Part of a small language model's weights: 470M tokens, 14332 steps.
Each number is 128 + 32 x the weight over its row's rms, rounded and kept within 0 to 255. Layers, rows and columns count from 0. Numbers have three digits each. The size before them is the row's rms in percent of the matrix's.

# layer 4 attention value, 192x192, rms 0.0825, rows 0-42, columns 128-191
103:117127099104080173139136115141124180179128130107151135150182206096139126133163111154109151118161101181077097120130100137094118116143106142088086201184092105083153126190086150117125188050122078
102:103136187153165096132110117171125134166054091137182156116130090141137116166163162172125147111075093150187144106173126110115155166162133153171137136132099129098148138177219098200103132119110097
100:142154065163149062129115101061128062166135162156054084116076145148130160112127173097148163111122146183199186114118088148165131106113167133147125162169146108144140152153106114124149138101142149
100:119085110118090145091142105122110122082154147145147123165177121119151128113158084122119142094165106189165103134114141078115133064061112128124126096114134088123128086107122114162171193077111126
101:089119087109154180092103113072085096108141109149129114153158134153104131161180065104117111146114147125177130096158086079162115072132126068141091097176159132116145128121142163167184140145107116
095:153113171142115094234078105102115158081131058139124105116130081126139085091219099091075147082115107103129159141136115130128108118142124105088126149117169150172098134106144165139145210115154130
103:137190122102065144157157133167165154112141152091112147117113132172145133142121118106164148127183179148179138079105170164108155094168166146168127150150043116171140097133111186177149117149130080
093:144112129137164160174069134147163097087139068180129103139099159131166096148158194163073109155134224153114110079170070165108122082108202188130128153168161153167097070094052177137139066096123129
103:129122154131101132087153102165143160117125140112113111138153153140140113120133248087164148135182096127198142134158152099146167104173101148120147094101115074154100132081154166171139143174128129
095:114123171164150081099136083092136101110111112095094095114167165159145129110124148059111153089174186067167135092096107151170142142112139141090112164148147124132108135165125084176194075101141157
094:118167131112110137173165111146121148177073171130140163165180068080147152110098145152117198077127114193132142141133078120122178094137141126191145147157080145123113183083082111149133110128145051
096:070121126072192087145100168063112134062087129110133179147166130146198091119141135149098120112150101175127109146131145108157112168115175116119114176142148144108120127129095084123156185140106133
098:102164122085141145113121131076136060149114070131153114124140138097150117090089124115125149204064167135111100104156164193147119118120152114120075099134112110112207172139124138107118096142158118
098:120129062110155142130096133170131147109116039073131131151119087159167140180140206113168112104157147127147132098121144117086121099162137141071153158138175088127136117146115108109130089107113094
103:126103191126099188085132147169141139142073136132186110123078124150152148166176159069121142161140122119154131184148163142081147139159126115128122163171119088153158148168136124120162095144138146
100:143095115115110148111170104136127132169140106140145120105055112070107072122106117129162106152157165111121131146133070131101137135166111101097189154055161082147141163132084110179116094059127115
100:110052175111135055082110126049127154099184148178162102140098130134169155098125057121145145107057131115161114088163135129126121125135166107145155142147136138160137175082077088158119140134119100
105:135141171086148143099154117066130146106126137142146165133157164152171135144110104159196045148136134099128143095168162111088116118134114105088082102131037074146116118200165120009161161137130162
105:145169147112156136239149133109140150132099129093141115138143111190120140209178096146153083181071146186200159116154122136082106139171120119110120150142131170136194142197075203120072108054144146
097:134139089142139068135109122082135119146068125124160138085140116164121081095054102046105124216096129130093115195130217187091093104128115177128128165073148137162127105132153146141207130129125098
100:122087105121162097142173168054149120172107111120121134103195139099113093141141123137168154103180035108124151083124119100151134139129134159169104171096164122068139120168152125082109135171113104
105:131106120102156210151125135120135057099144112169135145117100182134123151115092109127171153084166093109145140189171123163149157163160125146127096094135146104177135117043126113148116180073138140
099:127107115124114139139149126093119184110135119097134112134084125132158177152118089095180146192142134125158092160179161094133104193152139151108148111131157076130160139114138158084160155058149135
098:124131122122089109134101129133124144135199088086121157113143169116061105143049150125115106130128116135163121087140123096137111093103109149103099138137094138158103165146192127119061142152166115
099:143130132136114103159111179112136111121140077115124130105173044081123134120161144133166124151157143142131136115103121156135085087132139151092154047109040167171123139092144079155121074141162144
102:138158110153104141087077127040149120165163146103140117107175120093098199143126147114123090142132119096072090143102120168130146144082097132093102140147063083169080103056072214168068108085146104
093:145118069125164238181114106128100098166109088082132170126120111142134135133154097110192123148146093091101102082098145073139081190163078093137145113129170142182128125189175154053087145162074161
099:104133123125112158145108094132140093134183033183145144117146118164106163139107072168160124154146231183103106154134138113106174172123133108138141091073150128131141181177149125105134101065122105
099:114161112082145072125085152119149087171135177089132119137120160126107107118154129119127129068183150114117140124128095160139174142109117126113147125114108161136142145093081116163181130095161098
099:130071124127143119212129119104074107116139104148136164107119092118097143125093099130059132137135146143104070106104173158153126104096167112118150188105111067105115116089141145146129143058051098
107:135121055153176132123141159167130173145157118110140111130166152106142159142121086137130163108124133128114130124112136216101136142099109141159106113092153111137148107134054094087113163163165140
104:111152092121060077144166126151152142165152110066101139127138095137109141150140090126136175102130121139139112176168040142145076115114125165154144098207094109145125120255135121115158098154148131
101:132192137124146154136070157077089159163172097151092094142111124076139218128114165145157102153110105159089207113131113096137099170102113159147134066179144110147143125118087130122094118131115093
100:125147188107129105065134096156093134152146156152102078107116133078151106128089099103077158184152098132120108111148147139162125130117134127077200164128170136185111148159138106101157126087141113
095:117154066158135151123102139106132136168073110063087180147115150110131152158130106128078094097116173134068106085164129086118124133138145079106137161113095136111123113156193126136114199129118067
110:126080216120146097101130132126124139118096094154106104127130180117108078133092124087058159154107102128102127108109182088097118177110148154136210183191122081136163148123161151108132054173140126
098:117137217139111158136130116086115122116066114083163100119143096119176064110092161110196071100150094173117140094153174089131154161137148183142091050099149155102139131117098141119098094144177153
105:155076094098070146102171130151132166123130028160095144100124102128140131134170171065098108115119159115116087158147112130126147164128143150081144072115159208124083139128114143158149130104112099
105:123153100161099100196138172060130085136130130178115112117109079089138111142123133119091177141070143168102118170140105104117126130122115110142139059162075088133115121088087133114112212097090144
104:095164083128109102112137128097103133137145147144187118146088126120091137076076146127115107150166100131156140091119148092165112125141119097113157089157158095133119101095234115088129202150147114
099:097210171113131139131179168127165145128170136144121134143107134154177142147070114121092099158126170131108089118153072194119118176157114135096131066103234101119122124127126105111104092099171104
102:146178150159174086108094103190119117148153185076105108136124103100107159127144116127170110056126110172141173141112175121085087085126105125108138178198066086101133109103164109127146117087134119
097:115118082120144097094114094120076194130145144140147137154142063179077156124133112146116117180143111115135179134146072192171114116119064107112123150145117052168188158142160139119191120139119097